From a checkpoint of a small transformer trained on Wikipedia: biases on query, key and value.
Each number is 50 + 15 x the weight over its row's rms, rounded and kept within 0 to 99. Layers, rows and columns count from 0. The size before them is the row's rms in percent of the matrix's.

# down: layer 4 MLP down (transposed), 384x128, rms 0.0933, rows 121-147, columns 0-127
# up: layer 4 MLP up, 384x128, rms 0.137, rows 122-148, columns 0-127
down121 105:15 51 34 46 66 40 32 33 50 34 43 64 80 66 70 34 59 40 61 67 69 34 47 49 40 58 78 36 72 62 66 45 34 60 45 62 50 54 62 65 47 43 22 43 74 80 64 47 45 57 42 36 59 76 29 29 41 46 61 14 43 66 73 48 41 31 79 44 39 59 57 43 43 56 43 43 58 73 28 51 36 69 48 40 40 54 46 55 45 53 92 37 58 41 56 63 46 37 47 45 85 70 53 53 64 59 39 58 63 66 51 47 43 48 60 29 29 52 55 63 34 40 63 40 56 36 22 14
up122 111:39 43 70 75 26 67 66 23 47 51 45 67 73 55 49 73 50 47 38 73 42 86 67 37 54 64 62 48 43 68 71 25 52 47 71 23 54 29 52 42 41 46 37 25 73 47 80 56 39 30 39 73 36 56 59 54 56 41 66 52 69 62 58 43 52 29 77 29 62 28 39 38 46 57 49 44 95 48 67 68 52 32 46 38 61 56 38 52 49 50 37 43 42 45 49 50 40 37 46 11 55 49 52 51 77 38 44 32 39 48 31 58 36 56 09 50 61 48 37 43 71 45 66 53 55 58 67 43
down122 120:52 54 45 52 64 65 28 52 38 29 60 42 95 45 69 51 45 36 70 67 36 41 49 53 57 40 41 74 57 23 38 51 52 44 34 54 55 65 49 46 57 35 55 54 37 27 77 45 49 33 38 47 88 44 49 21 33 10 60 42 55 65 51 59 28 30 74 27 65 53 28 45 28 62 30 42 42 83 44 59 36 36 43 39 74 53 46 84 53 57 44 70 60 81 38 44 71 37 45 50 63 53 58 58 64 46 29 40 56 72 64 60 59 75 72 47 38 38 60 45 55 28 50 44 64 40 58 51
up123 093:39 85 54 56 69 58 35 40 39 96 68 42 27 40 30 94 37 54 54 46 26 55 70 64 33 13 55 57 41 74 69 35 34 46 45 60 51 57 63 52 30 61 37 59 55 48 61 50 51 41 53 53 50 63 41 77 62 43 53 66 62 82 58 58 64 64 35 46 80 67 38 44 52 53 75 47 63 60 63 45 65 39 51 33 40 23 45 34 41 47 58 51 63 60 48 29 36 49 61 11 66 46 44 70 60 47 37 59 73 24 52 76 58 46 50 44 41 53 25 42 42 28 39 50 61 49 52 58
down123 100:43 56 25 67 61 72 54 38 41 37 72 48 80 59 44 29 49 38 38 39 33 35 51 42 67 44 90 63 49 66 51 61 61 58 58 38 33 55 52 60 59 53 42 50 37 39 44 41 41 32 42 36 43 45 60 26 63 31 33 69 40 61 50 61 77 80 54 26 57 23 49 43 16 57 66 56 76 58 71 53 53 67 21 51 40 54 57 65 84 49 23 36 68 27 65 53 62 65 27 63 59 41 32 34 40 47 84 45 42 74 65 59 40 47 36 47 28 46 52 42 43 53 75 37 48 73 60 35
up124 098:53 53 66 52 53 35 54 48 48 61 56 60 43 71 55 94 39 48 42 38 44 71 84 62 30 28 62 43 38 68 79 56 49 41 53 65 28 23 62 40 37 58 33 23 59 37 43 54 36 41 49 51 35 81 42 72 23 42 68 45 49 46 66 55 63 36 14 38 37 38 40 87 72 61 55 54 56 41 34 53 46 25 70 76 53 31 49 41 43 68 39 57 44 41 44 69 42 58 66 26 39 54 80 46 47 65 47 42 45 24 62 56 30 77 41 57 42 58 74 51 61 48 82 53 50 49 49 51
down124 092:50 70 35 69 54 84 50 79 54 21 53 32 58 61 37 55 74 12 67 56 69 42 43 64 61 26 28 44 72 40 40 39 46 18 62 39 58 48 39 44 72 37 48 43 48 44 33 49 62 38 51 53 51 54 28 51 62 51 63 25 37 58 63 59 53 67 38 57 68 61 57 41 64 30 57 39 20 30 44 38 48 53 43 53 38 35 62 56 45 35 90 42 23 48 26 49 43 63 48 61 57 29 54 64 48 55 99 49 32 57 68 74 64 28 62 29 37 56 46 54 39 48 53 56 58 60 61 50
up125 106:33 51 69 66 45 71 63 22 63 60 36 68 59 40 44 69 56 61 51 24 41 72 58 69 29 58 85 48 57 64 60 51 64 43 73 07 51 64 68 52 57 62 31 58 37 30 69 42 52 54 40 35 27 54 37 60 32 35 49 58 37 42 63 53 50 40 43 53 34 40 42 70 43 44 33 55 81 50 36 67 45 29 59 58 33 72 59 38 57 88 72 72 63 44 45 41 55 34 40 40 41 63 51 75 46 56 58 25 42 73 38 25 54 28 17 80 47 25 43 52 42 58 59 44 47 45 63 44
down125 102:32 40 37 49 43 37 60 74 54 48 54 62 60 42 39 48 49 44 54 64 33 37 36 55 72 58 72 39 55 33 51 38 38 58 44 53 37 38 65 49 40 50 32 64 22 54 26 33 50 51 73 50 48 70 67 30 46 70 63 48 44 40 74 40 25 80 55 86 56 60 47 24 62 39 38 48 61 57 33 19 59 56 64 64 72 40 49 55 63 38 52 16 47 49 77 20 54 42 40 70 34 70 34 59 65 53 84 54 63 59 51 61 87 45 42 30 60 62 31 36 53 44 42 32 86 31 60 33
up126 109:36 43 51 76 14 79 55 48 64 53 65 39 51 68 54 76 32 53 62 39 33 67 84 56 46 45 45 38 39 68 44 09 35 51 72 51 50 33 57 22 56 62 50 36 42 36 54 48 31 41 69 49 65 56 84 60 33 38 59 50 58 61 21 54 40 55 25 54 51 78 27 55 56 68 75 46 65 60 65 49 44 52 57 37 55 56 45 46 61 53 77 50 30 33 63 63 63 55 67 32 26 67 51 51 50 52 49 26 53 59 26 52 39 46 39 46 44 62 37 53 24 15 55 46 41 48 85 69
down126 117:38 59 27 46 30 45 62 78 67 41 52 42 30 39 50 42 41 28 54 39 37 42 28 31 59 28 64 25 63 44 41 57 46 54 53 61 26 52 52 30 54 41 88 40 29 42 32 24 42 60 48 66 75 70 58 13 57 36 72 40 48 52 28 64 42 41 55 57 81 57 52 40 42 50 33 48 51 83 48 26 58 70 51 42 49 75 69 71 34 49 42 45 37 81 48 58 59 51 83 58 42 37 46 52 32 57 47 54 38 64 41 44 57 75 77 55 46 68 89 65 55 56 48 31 68 52 48 43
up127 104:55 54 64 38 65 51 48 56 45 42 57 47 49 37 21 71 75 68 48 39 51 46 51 25 50 25 53 59 35 68 47 34 44 47 67 53 48 10 59 21 37 60 73 29 42 71 53 11 53 42 54 63 52 61 32 58 59 31 51 72 55 30 49 43 16 45 35 42 43 56 48 74 51 55 49 54 23 48 69 48 55 32 45 58 63 52 63 42 26 45 38 62 76 74 65 76 71 47 55 18 73 51 44 65 64 56 07 56 68 48 68 62 39 73 38 46 53 36 34 49 52 59 41 80 40 53 57 53
down127 111:37 48 24 70 63 53 61 38 63 39 54 54 61 68 63 59 38 39 61 44 38 43 14 39 34 96 60 32 46 30 56 69 37 41 64 58 65 48 38 20 23 22 42 56 61 51 45 61 42 64 69 31 35 56 72 50 52 36 55 30 59 62 45 38 51 49 55 52 50 48 68 53 56 47 52 63 47 65 54 29 06 53 45 50 24 71 34 51 62 47 52 66 25 69 15 49 39 69 56 53 50 39 68 37 51 55 30 33 61 69 66 83 42 80 57 40 40 48 52 68 53 78 50 75 35 52 55 41
up128 105:50 62 13 43 52 61 49 55 42 74 71 54 47 66 56 57 43 31 71 39 42 73 81 83 56 32 46 72 54 71 76 51 62 53 66 31 64 42 60 42 47 66 33 31 39 52 55 29 48 51 60 37 44 87 28 46 62 31 57 51 65 75 37 59 60 32 32 35 56 53 42 63 40 43 65 37 62 47 64 56 63 41 48 45 42 44 35 43 24 76 44 19 56 48 60 55 07 57 62 45 51 74 37 52 54 43 35 49 66 22 23 53 27 67 54 70 42 50 46 39 45 66 51 57 56 60 88 51
down128 107:69 59 51 74 67 26 75 25 45 64 87 67 46 40 72 32 48 44 38 40 42 38 38 06 55 69 72 64 53 52 51 60 46 63 56 66 33 53 42 47 39 48 57 79 33 09 41 52 28 49 49 35 49 29 68 44 73 74 62 78 68 55 53 64 29 56 56 30 42 63 46 63 44 56 57 60 61 47 29 46 54 63 26 54 54 40 70 62 50 54 24 55 35 56 70 52 47 40 45 53 39 43 29 12 31 53 57 52 41 45 50 32 60 42 49 37 21 46 58 61 34 79 49 71 41 41 53 54
up129 094:49 61 21 45 33 46 47 67 55 45 47 38 66 62 40 42 56 55 17 40 44 56 44 77 63 67 77 62 57 37 76 27 57 32 48 68 21 58 66 56 33 40 49 38 52 24 46 65 41 60 52 49 74 58 33 27 48 44 57 56 43 51 67 31 76 48 74 25 48 63 91 56 58 75 39 79 63 58 47 46 46 53 79 58 59 47 39 70 66 35 49 35 09 41 51 65 20 51 59 61 26 45 28 50 47 31 50 35 37 37 66 46 47 52 73 58 61 49 58 37 54 41 56 33 58 26 42 68
down129 096:61 48 65 89 28 51 52 58 39 59 42 54 59 45 57 60 48 09 67 40 51 55 63 44 44 06 30 37 41 57 11 57 37 58 97 60 61 49 28 59 68 47 52 46 34 58 56 45 66 27 59 65 43 50 57 56 35 30 45 43 45 36 51 61 61 49 13 42 57 56 33 58 63 47 56 37 65 35 37 66 37 36 50 65 44 60 67 74 54 69 54 50 64 56 64 38 43 61 64 37 19 30 61 27 55 94 73 52 62 41 48 67 48 39 47 56 46 74 46 60 29 40 42 60 54 40 49 32
up130 106:57 45 27 39 63 40 66 42 33 80 51 47 55 77 56 44 67 44 43 66 51 40 64 32 40 59 49 70 31 56 59 21 53 49 71 86 25 31 62 33 83 27 53 56 66 62 54 51 46 44 75 59 19 70 68 68 15 51 54 53 34 40 47 50 33 47 46 60 63 73 77 63 27 59 61 34 47 42 50 49 83 33 87 59 67 46 46 51 24 56 33 48 63 42 57 48 55 64 48 33 65 43 72 41 42 55 31 51 66 24 31 39 32 51 28 56 45 37 70 61 53 52 64 58 56 61 46 57
down130 110:57 65 48 54 68 50 40 66 47 55 67 39 58 70 67 36 54 56 59 43 28 37 38 47 54 30 67 24 71 36 41 54 31 41 48 74 52 30 59 34 53 64 71 47 45 38 34 38 40 64 40 45 32 39 65 56 50 89 46 48 32 57 32 31 56 24 41 39 74 57 56 39 39 61 64 26 38 40 58 43 63 50 49 44 37 41 63 69 52 46 35 94 44 50 66 65 56 46 58 72 54 58 45 66 26 53 18 42 57 48 63 64 77 61 12 61 64 69 21 59 42 70 50 44 05 40 37 59
up131 092:20 50 22 30 40 61 30 45 47 20 32 37 53 59 25 54 38 53 22 53 52 49 77 43 71 82 86 44 55 44 73 53 65 59 85 38 33 64 67 51 45 47 40 48 61 42 47 48 18 58 38 63 44 41 61 56 32 46 30 79 59 39 39 65 48 53 54 15 56 12 38 58 86 52 61 58 49 61 52 64 44 47 51 69 50 47 36 72 63 33 31 40 56 59 61 88 63 35 54 64 64 43 44 26 45 56 39 65 65 54 37 40 45 61 58 34 52 54 77 42 56 61 55 46 40 44 48 55
down131 093:57 48 67 78 43 29 27 69 65 39 75 66 35 65 75 35 53 47 65 60 65 43 41 70 73 61 50 43 63 76 47 28 61 62 55 55 36 34 29 30 74 65 50 47 38 63 56 62 49 38 54 46 72 34 41 48 82 72 43 27 30 78 40 25 56 29 53 45 36 48 53 44 38 52 53 29 54 66 10 73 49 60 38 38 63 60 43 50 47 42 48 38 38 31 58 18 50 62 29 49 51 53 46 63 26 63 72 51 57 51 74 59 48 47 49 66 68 75 33 24 28 44 47 49 56 52 19 49
up132 102:42 46 50 39 33 22 66 69 42 53 31 63 55 36 52 74 43 68 45 48 54 35 53 52 29 53 49 32 65 68 60 21 50 61 56 42 44 47 69 51 27 44 55 32 63 65 51 41 43 54 41 45 41 58 50 42 35 65 63 58 62 53 28 48 47 48 40 54 61 44 53 36 53 41 51 45 57 50 53 35 39 39 97 56 64 63 60 84 07 35 19 70 62 40 81 80 74 61 56 61 63 40 61 69 64 63 05 30 79 33 43 65 62 46 64 48 51 51 59 24 64 40 55 33 45 40 38 75
down132 108:63 41 31 65 56 74 64 86 64 44 66 44 50 43 53 56 37 47 30 42 70 56 59 45 56 22 51 29 45 49 48 47 44 75 56 48 38 56 17 47 52 34 42 61 38 70 19 27 42 49 44 40 64 20 60 28 51 50 37 69 39 40 73 68 75 64 36 70 21 48 47 62 79 48 38 57 44 27 40 18 33 72 49 58 54 34 60 38 77 77 49 51 59 42 49 80 48 51 49 66 40 40 53 52 26 47 66 56 48 38 56 64 55 84 67 59 26 31 43 39 44 64 38 48 45 57 69 24
up133 108:40 40 61 39 54 33 70 37 34 61 51 66 48 56 69 48 52 63 41 41 33 70 65 57 48 30 54 55 73 53 57 13 40 43 70 25 58 68 67 64 43 73 17 59 38 11 65 50 64 48 20 58 25 47 73 66 41 39 35 34 87 60 57 70 28 50 28 60 56 57 72 60 42 31 50 46 64 67 35 76 33 42 53 51 46 58 36 52 69 28 45 65 27 45 37 62 66 55 33 44 57 47 55 58 50 54 50 14 55 60 31 62 36 43 50 54 70 56 34 57 31 73 42 58 56 34 75 41
down133 112:60 42 35 61 65 49 57 67 63 69 74 57 41 66 76 72 40 52 31 40 60 39 65 51 45 58 38 26 47 46 42 73 71 57 68 41 63 44 34 52 61 38 41 41 35 12 61 63 52 82 64 38 96 11 43 31 53 39 63 32 26 63 36 27 43 64 49 39 28 64 58 47 58 55 57 25 50 40 53 24 41 47 53 37 43 35 37 64 41 64 80 39 62 30 47 75 38 48 60 59 64 46 43 40 59 41 33 42 44 41 69 68 63 75 53 45 55 66 38 28 78 36 50 55 65 52 31 42
up134 101:67 74 39 58 35 42 64 58 54 51 42 34 48 66 67 39 69 57 38 50 50 71 73 43 63 60 80 48 32 56 54 38 64 28 87 72 18 60 52 41 42 42 80 42 53 22 60 57 25 59 67 63 47 68 63 52 54 38 28 43 30 55 44 32 43 51 54 45 34 56 60 65 44 67 60 28 78 53 51 73 44 38 56 58 19 65 60 76 52 38 45 53 26 34 30 72 23 36 38 53 50 46 39 38 50 56 38 37 63 49 61 27 53 68 31 75 33 56 43 55 70 43 84 43 46 37 74 68
down134 100:58 61 66 52 50 43 38 74 48 21 36 37 53 53 60 65 49 69 34 49 45 33 43 59 70 39 26 67 40 62 48 54 49 49 52 54 62 40 28 52 32 81 44 58 59 72 51 70 32 52 49 26 61 62 53 27 35 37 49 75 33 40 51 63 33 50 68 63 71 38 74 35 31 16 62 57 49 53 52 23 55 45 42 29 60 39 71 83 36 61 59 76 76 74 45 20 47 48 48 44 40 42 51 26 61 30 26 48 60 95 40 47 58 47 49 65 45 53 34 53 24 72 45 51 28 41 55 60
up135 097:19 49 54 40 59 89 30 53 54 27 51 14 57 64 48 46 40 56 59 66 39 40 44 56 37 81 57 52 39 60 52 47 15 41 83 37 30 77 62 29 78 58 24 67 50 48 77 37 53 44 38 53 48 55 39 58 50 60 43 43 32 58 30 27 56 30 51 39 82 54 44 40 46 64 54 43 66 59 58 28 63 41 71 32 46 74 64 19 54 53 54 47 43 60 93 32 63 60 57 70 49 55 38 58 50 48 40 49 50 42 64 65 38 50 57 32 71 32 45 63 21 59 61 48 51 50 36 65
down135 097:40 22 45 41 46 50 48 53 39 67 41 37 52 48 60 70 45 79 62 55 53 54 32 41 05 46 54 62 40 07 77 38 50 60 36 52 43 58 57 54 60 28 53 40 54 86 64 84 39 48 48 54 43 62 56 72 43 52 39 49 10 57 68 82 56 69 37 48 51 42 46 52 44 36 66 82 29 61 44 66 62 80 39 63 52 62 54 30 13 53 56 38 55 40 52 50 43 51 50 51 70 69 48 51 52 46 58 35 65 45 65 32 44 54 47 54 31 54 58 60 38 52 57 24 61 51 05 44
up136 089:62 38 57 59 61 54 54 41 55 47 57 16 65 63 30 52 31 64 51 48 31 79 52 41 30 58 63 59 33 49 72 54 79 51 53 39 43 60 61 37 60 61 10 50 52 21 41 55 64 48 80 53 58 59 43 27 54 60 18 43 27 28 38 58 74 43 57 30 83 60 64 60 51 48 31 35 64 73 46 49 72 48 58 82 54 33 23 57 63 43 30 36 18 52 47 56 36 65 37 53 39 61 74 37 50 46 57 37 49 46 48 49 46 50 46 52 65 48 36 44 39 39 66 91 79 57 53 72
down136 091:54 72 60 42 72 60 70 12 60 48 58 51 40 57 40 39 53 74 34 44 45 45 65 37 58 43 42 71 54 48 38 70 68 36 42 33 48 41 54 57 44 47 58 24 33 52 61 17 36 60 45 46 45 46 62 30 34 50 33 24 41 34 53 56 61 59 61 52 83 57 63 58 48 62 43 43 34 39 76 37 28 46 13 36 78 59 62 38 48 49 50 59 64 43 56 39 46 45 31 47 15 52 71 43 66 56 99 45 28 60 45 64 54 60 48 54 45 51 46 39 62 54 43 79 60 62 82 48
up137 102:57 57 45 74 54 45 52 33 48 64 44 34 29 57 07 44 47 64 57 49 46 72 42 39 22 64 64 51 60 70 52 37 57 57 65 54 42 33 67 22 65 48 57 28 88 51 57 45 42 64 50 35 60 45 66 42 50 23 13 52 57 55 41 56 63 69 45 40 73 53 64 49 58 72 54 59 44 55 45 26 49 31 65 44 56 20 50 62 24 20 52 68 27 36 59 57 53 76 44 32 30 70 41 55 62 46 59 31 44 60 56 51 39 68 43 44 22 46 43 53 36 22 74 29 69 46 51 87
down137 103:48 48 33 08 66 45 54 76 55 40 66 40 37 43 62 50 45 61 70 43 40 54 47 43 66 33 31 58 57 56 50 49 73 65 27 48 44 60 30 42 15 26 52 39 56 75 35 73 42 77 49 48 37 36 38 38 27 44 80 24 43 48 43 68 66 47 66 40 52 31 26 65 61 65 62 49 29 50 87 80 42 41 41 73 56 58 51 51 54 38 57 39 38 41 42 51 48 51 65 68 50 62 71 41 84 64 74 45 52 49 54 68 46 26 42 63 36 25 72 43 50 54 35 42 29 60 63 26
up138 104:45 64 35 52 50 70 37 68 49 62 49 42 47 43 61 55 65 46 66 17 32 57 69 53 24 35 49 50 50 26 75 49 66 64 72 43 33 56 64 30 47 35 32 05 81 36 29 41 56 56 29 38 52 56 56 74 64 56 60 25 59 69 33 64 75 72 54 36 75 46 30 64 53 36 52 38 47 81 49 46 40 53 49 64 46 57 54 61 48 45 54 29 63 38 45 50 16 61 32 46 60 25 64 66 45 61 46 49 68 41 25 73 55 56 37 40 41 39 55 32 57 49 66 30 43 40 93 54
down138 102:48 67 70 58 55 71 58 33 61 41 40 32 30 61 57 15 43 42 78 32 43 42 35 57 56 27 35 23 73 34 59 32 54 55 69 46 44 70 46 36 57 42 83 65 47 54 65 51 56 67 53 64 32 29 54 49 43 39 33 44 55 27 27 66 36 62 35 73 42 26 50 14 50 18 68 29 35 66 50 39 51 71 57 45 44 66 48 47 33 44 54 45 57 54 67 79 53 64 34 48 53 73 78 55 71 40 24 44 37 47 52 57 58 48 69 63 60 76 65 47 52 74 36 48 60 19 50 52
up139 100:48 55 38 39 51 60 57 57 44 54 57 48 67 40 36 66 65 55 68 57 49 48 86 34 44 63 47 43 46 81 53 27 47 41 80 55 35 31 61 32 52 57 61 00 59 47 32 43 24 57 62 72 60 69 69 48 35 29 41 37 47 65 38 56 37 74 44 34 64 56 66 48 51 66 79 32 64 45 40 56 58 40 61 43 68 61 46 48 20 60 50 32 35 63 37 60 37 63 68 35 37 34 51 53 43 45 40 45 54 56 40 46 56 32 36 23 43 48 38 62 14 48 52 69 25 72 87 62
down139 101:65 62 75 61 45 62 88 64 50 46 24 52 44 57 68 39 82 55 61 68 57 42 27 39 55 64 51 50 48 45 43 31 35 40 37 52 38 44 47 52 53 75 60 34 75 25 55 65 35 39 69 56 55 56 48 52 45 61 58 30 33 45 47 43 62 70 22 54 37 52 68 55 57 46 62 72 66 15 54 23 33 35 58 59 34 29 31 37 45 57 46 47 43 46 12 50 71 47 57 69 34 52 58 50 44 56 78 19 64 29 48 42 30 57 64 31 47 50 58 51 50 17 27 63 74 85 41 56
up140 106:40 07 41 34 63 55 38 48 10 82 71 51 66 82 24 52 36 53 25 53 46 50 27 80 32 55 42 34 32 52 56 50 45 51 46 51 50 79 66 46 31 36 58 48 41 43 50 36 42 65 43 65 51 64 56 46 58 34 51 73 55 60 19 47 82 47 43 50 51 75 43 60 54 28 77 51 48 55 43 43 64 44 69 49 67 67 30 50 29 77 58 41 47 76 49 87 61 35 78 60 54 56 40 50 48 44 25 43 48 29 46 66 39 41 64 50 36 68 65 47 66 54 48 43 56 42 59 37
down140 113:89 44 72 36 48 15 49 48 60 49 48 70 56 18 45 60 26 81 62 50 13 53 19 51 47 46 75 43 45 56 57 45 57 46 41 29 59 60 65 62 33 51 25 58 63 72 65 16 66 56 41 28 44 64 56 28 31 48 45 55 35 54 40 48 71 61 65 50 50 43 36 64 42 49 75 48 39 59 70 62 29 29 51 55 54 33 47 46 54 56 81 59 29 52 58 55 40 55 41 28 32 82 44 62 91 54 53 65 56 49 50 52 43 50 47 47 46 22 54 23 54 52 46 70 39 65 54 39
up141 090:38 60 62 41 47 29 32 45 39 37 59 50 80 38 47 59 68 56 44 67 57 64 58 30 67 62 35 54 56 47 90 46 62 29 62 48 44 46 67 37 49 47 59 39 68 52 58 29 28 72 23 35 31 30 56 50 72 47 59 59 69 56 14 49 66 42 75 28 73 48 49 55 72 54 18 58 53 49 45 32 55 63 45 70 40 47 33 66 48 26 16 64 64 55 66 33 49 29 18 23 40 54 42 49 75 50 40 68 49 55 54 36 61 82 73 44 50 35 26 44 62 61 49 47 67 42 43 49
down141 087:39 39 74 32 55 65 38 38 44 65 42 59 64 59 65 43 67 51 50 62 42 60 38 84 62 58 54 42 49 52 71 42 37 65 36 49 37 48 43 48 56 46 42 10 46 57 71 52 31 34 64 40 63 41 63 76 46 44 27 72 09 67 36 62 45 45 74 81 45 51 55 54 15 49 40 48 68 53 59 53 45 34 33 54 56 40 34 57 61 55 82 52 27 29 51 56 55 53 57 61 58 25 37 39 24 36 89 58 42 22 54 60 35 71 66 50 37 79 45 43 54 36 27 31 61 72 47 54
up142 089:67 62 37 51 39 48 31 71 74 33 61 44 43 44 31 65 52 38 46 42 57 75 64 37 55 60 76 86 81 50 82 49 66 70 72 52 27 60 66 33 39 55 55 47 49 62 46 49 51 60 44 66 36 39 62 58 21 34 47 53 30 57 56 51 59 67 54 57 54 23 58 62 45 59 51 56 36 51 28 36 60 63 39 44 60 48 65 82 35 21 14 65 64 59 39 54 52 43 30 56 58 52 46 52 36 27 05 50 35 12 37 34 38 56 47 42 61 42 73 38 52 42 63 51 41 15 47 49
down142 088:58 54 26 77 55 55 51 58 80 73 62 51 57 76 76 62 23 64 58 50 24 56 66 76 54 47 63 39 42 37 44 53 39 61 39 60 22 62 71 24 62 38 42 50 23 48 31 50 44 39 63 33 72 41 50 49 72 53 45 50 65 53 50 38 27 47 44 54 58 19 47 48 54 21 66 44 55 53 70 40 66 34 54 47 73 46 43 43 57 55 64 64 42 58 26 00 38 42 27 46 33 50 41 63 52 45 56 58 43 46 60 67 44 25 36 57 76 45 31 49 58 32 66 26 83 71 61 49
up143 085:49 58 37 63 31 20 48 48 21 62 45 42 36 67 44 81 51 56 59 63 40 77 58 55 50 50 48 51 50 41 61 25 62 24 54 68 31 43 44 33 56 45 59 56 68 51 46 38 47 71 07 49 39 40 45 45 57 42 59 61 85 47 43 50 33 33 60 54 56 51 22 68 81 60 54 37 66 52 31 46 48 52 57 72 37 33 42 62 54 12 79 56 65 57 40 72 64 29 44 28 52 37 50 59 72 44 57 49 88 65 35 29 47 51 73 52 47 30 67 31 61 34 74 58 59 31 32 46
down143 085:51 61 57 24 81 69 16 13 70 54 73 50 62 48 50 61 68 79 58 45 49 58 68 61 44 31 55 33 45 39 45 25 16 46 62 51 53 42 77 72 64 42 43 49 54 72 51 47 70 68 61 55 55 42 25 46 62 53 46 77 63 38 53 41 89 51 50 67 25 44 76 38 20 47 76 58 37 51 62 41 47 34 55 49 71 41 46 56 34 74 44 48 38 32 56 55 50 35 34 66 55 62 52 50 55 55 25 32 51 48 46 77 35 47 32 51 56 49 44 44 65 34 30 30 38 75 43 38
up144 098:52 59 71 30 39 25 51 52 53 61 64 50 55 38 43 63 37 67 67 37 40 71 86 44 32 32 79 55 58 83 44 40 43 35 85 36 48 29 80 77 29 40 50 36 59 54 57 49 25 32 53 58 39 66 78 62 41 48 38 27 45 46 63 58 44 42 54 48 74 65 64 62 47 54 55 31 52 56 56 48 53 47 34 24 76 89 45 59 40 24 64 38 12 59 35 48 49 51 21 52 42 47 35 46 45 57 36 22 76 35 45 38 64 55 44 62 57 46 43 47 66 64 43 38 31 36 52 41
down144 100:38 69 58 31 44 57 52 73 27 57 56 59 44 78 60 54 60 46 46 43 30 66 26 40 64 66 53 57 47 55 39 57 77 29 29 36 65 24 49 61 58 35 61 28 76 46 70 24 53 59 60 63 37 53 65 39 54 63 62 74 49 17 77 49 39 32 59 56 58 83 55 52 73 34 60 59 28 28 58 41 53 58 47 39 22 67 61 52 38 59 56 52 32 33 60 71 29 35 54 51 54 34 54 38 34 45 72 46 46 27 32 69 58 50 46 30 46 56 39 44 20 67 69 69 49 70 35 15
up145 087:51 41 81 55 45 73 62 55 36 43 52 39 38 57 41 38 45 97 32 49 40 81 51 49 49 54 61 64 54 27 55 50 65 44 49 27 59 34 55 28 62 55 29 68 52 08 33 38 64 43 50 67 52 58 33 39 21 36 42 50 43 31 41 47 40 53 35 53 48 40 37 65 65 61 39 52 45 82 50 75 53 43 63 78 54 20 45 47 74 28 35 52 43 36 46 55 41 47 22 47 30 54 58 44 59 33 72 35 56 50 37 59 41 47 58 43 52 43 50 40 36 13 77 72 62 37 68 85
down145 087:62 46 64 40 55 48 73 09 53 53 49 41 44 55 39 52 43 68 54 46 04 52 54 40 42 54 48 58 48 62 30 56 48 55 34 40 67 39 31 45 54 32 31 29 49 62 56 40 54 55 38 52 48 36 53 29 59 46 44 68 64 25 47 57 45 45 57 37 48 33 59 53 45 43 50 36 40 54 74 36 47 48 39 36 52 59 60 61 42 69 51 43 62 43 47 51 43 48 32 40 00 68 80 57 52 62 99 64 49 48 57 71 54 72 35 64 66 53 45 56 58 57 43 45 47 57 59 56
up146 104:49 42 26 30 65 30 65 26 43 57 27 73 40 42 47 46 43 65 54 72 43 54 61 84 58 48 52 54 57 53 78 37 55 45 58 46 51 58 69 38 33 40 43 59 67 67 61 41 53 45 48 51 53 39 15 60 45 23 27 44 54 55 65 53 41 34 30 50 56 57 58 50 68 56 32 73 76 72 24 74 57 23 49 39 81 38 16 16 44 36 29 71 64 72 77 48 40 38 60 61 53 60 47 40 46 66 46 43 57 43 53 37 55 63 75 40 74 42 40 55 36 23 58 66 50 49 70 76
down146 100:33 88 29 42 32 22 26 61 51 23 81 31 44 51 49 45 53 42 73 41 46 41 64 45 49 63 78 39 60 40 63 52 50 72 41 38 32 73 51 43 66 48 54 42 63 62 47 46 57 59 31 58 44 60 33 61 17 81 48 51 46 22 33 27 87 63 50 50 51 23 69 54 36 34 39 31 34 72 37 24 61 32 53 70 45 68 53 49 35 58 53 42 38 74 46 42 63 51 52 23 48 29 63 60 43 42 37 64 54 38 62 61 62 52 82 32 65 81 52 53 58 52 51 57 57 53 36 62
up147 106:47 49 37 69 61 63 51 52 36 71 87 53 27 49 50 56 41 54 28 67 46 71 49 41 53 68 37 86 37 35 41 40 60 47 48 40 22 49 58 46 38 38 45 24 58 58 42 42 24 75 30 53 45 56 47 64 49 51 63 64 87 61 53 72 28 40 20 34 56 64 65 65 48 46 50 32 63 56 17 49 85 40 65 54 82 55 54 43 28 68 58 33 82 51 45 44 63 51 51 32 35 34 42 64 63 52 44 52 48 43 42 51 41 55 56 80 74 23 34 55 44 32 58 85 45 57 58 44
down147 107:40 64 84 16 45 67 52 15 19 45 43 64 58 47 41 50 38 42 55 55 48 36 41 42 63 75 42 59 32 20 26 74 28 30 40 54 63 38 52 58 63 58 27 25 54 48 37 58 62 58 63 43 58 57 67 64 57 45 54 41 68 59 59 52 69 62 67 29 43 64 58 60 45 65 28 43 50 52 51 70 35 48 70 66 64 47 51 68 72 76 62 53 34 65 56 29 48 40 32 59 38 66 19 55 43 37 34 32 51 48 57 76 56 32 61 56 65 66 42 66 69 27 40 24 28 35 31 75
up148 078:50 38 44 63 51 60 59 46 32 33 63 20 54 74 39 55 61 65 33 87 27 69 36 44 46 61 56 40 29 41 52 61 90 46 61 48 47 67 54 13 66 56 24 41 61 46 63 26 42 64 61 32 49 40 52 32 33 37 57 47 49 48 45 19 67 65 37 43 57 52 79 68 69 47 50 22 62 56 59 50 62 39 65 66 57 33 11 59 71 46 29 42 36 45 39 73 39 40 46 35 25 51 43 57 47 39 64 63 54 41 48 52 60 39 54 52 69 44 29 40 34 36 71 49 76 51 74 80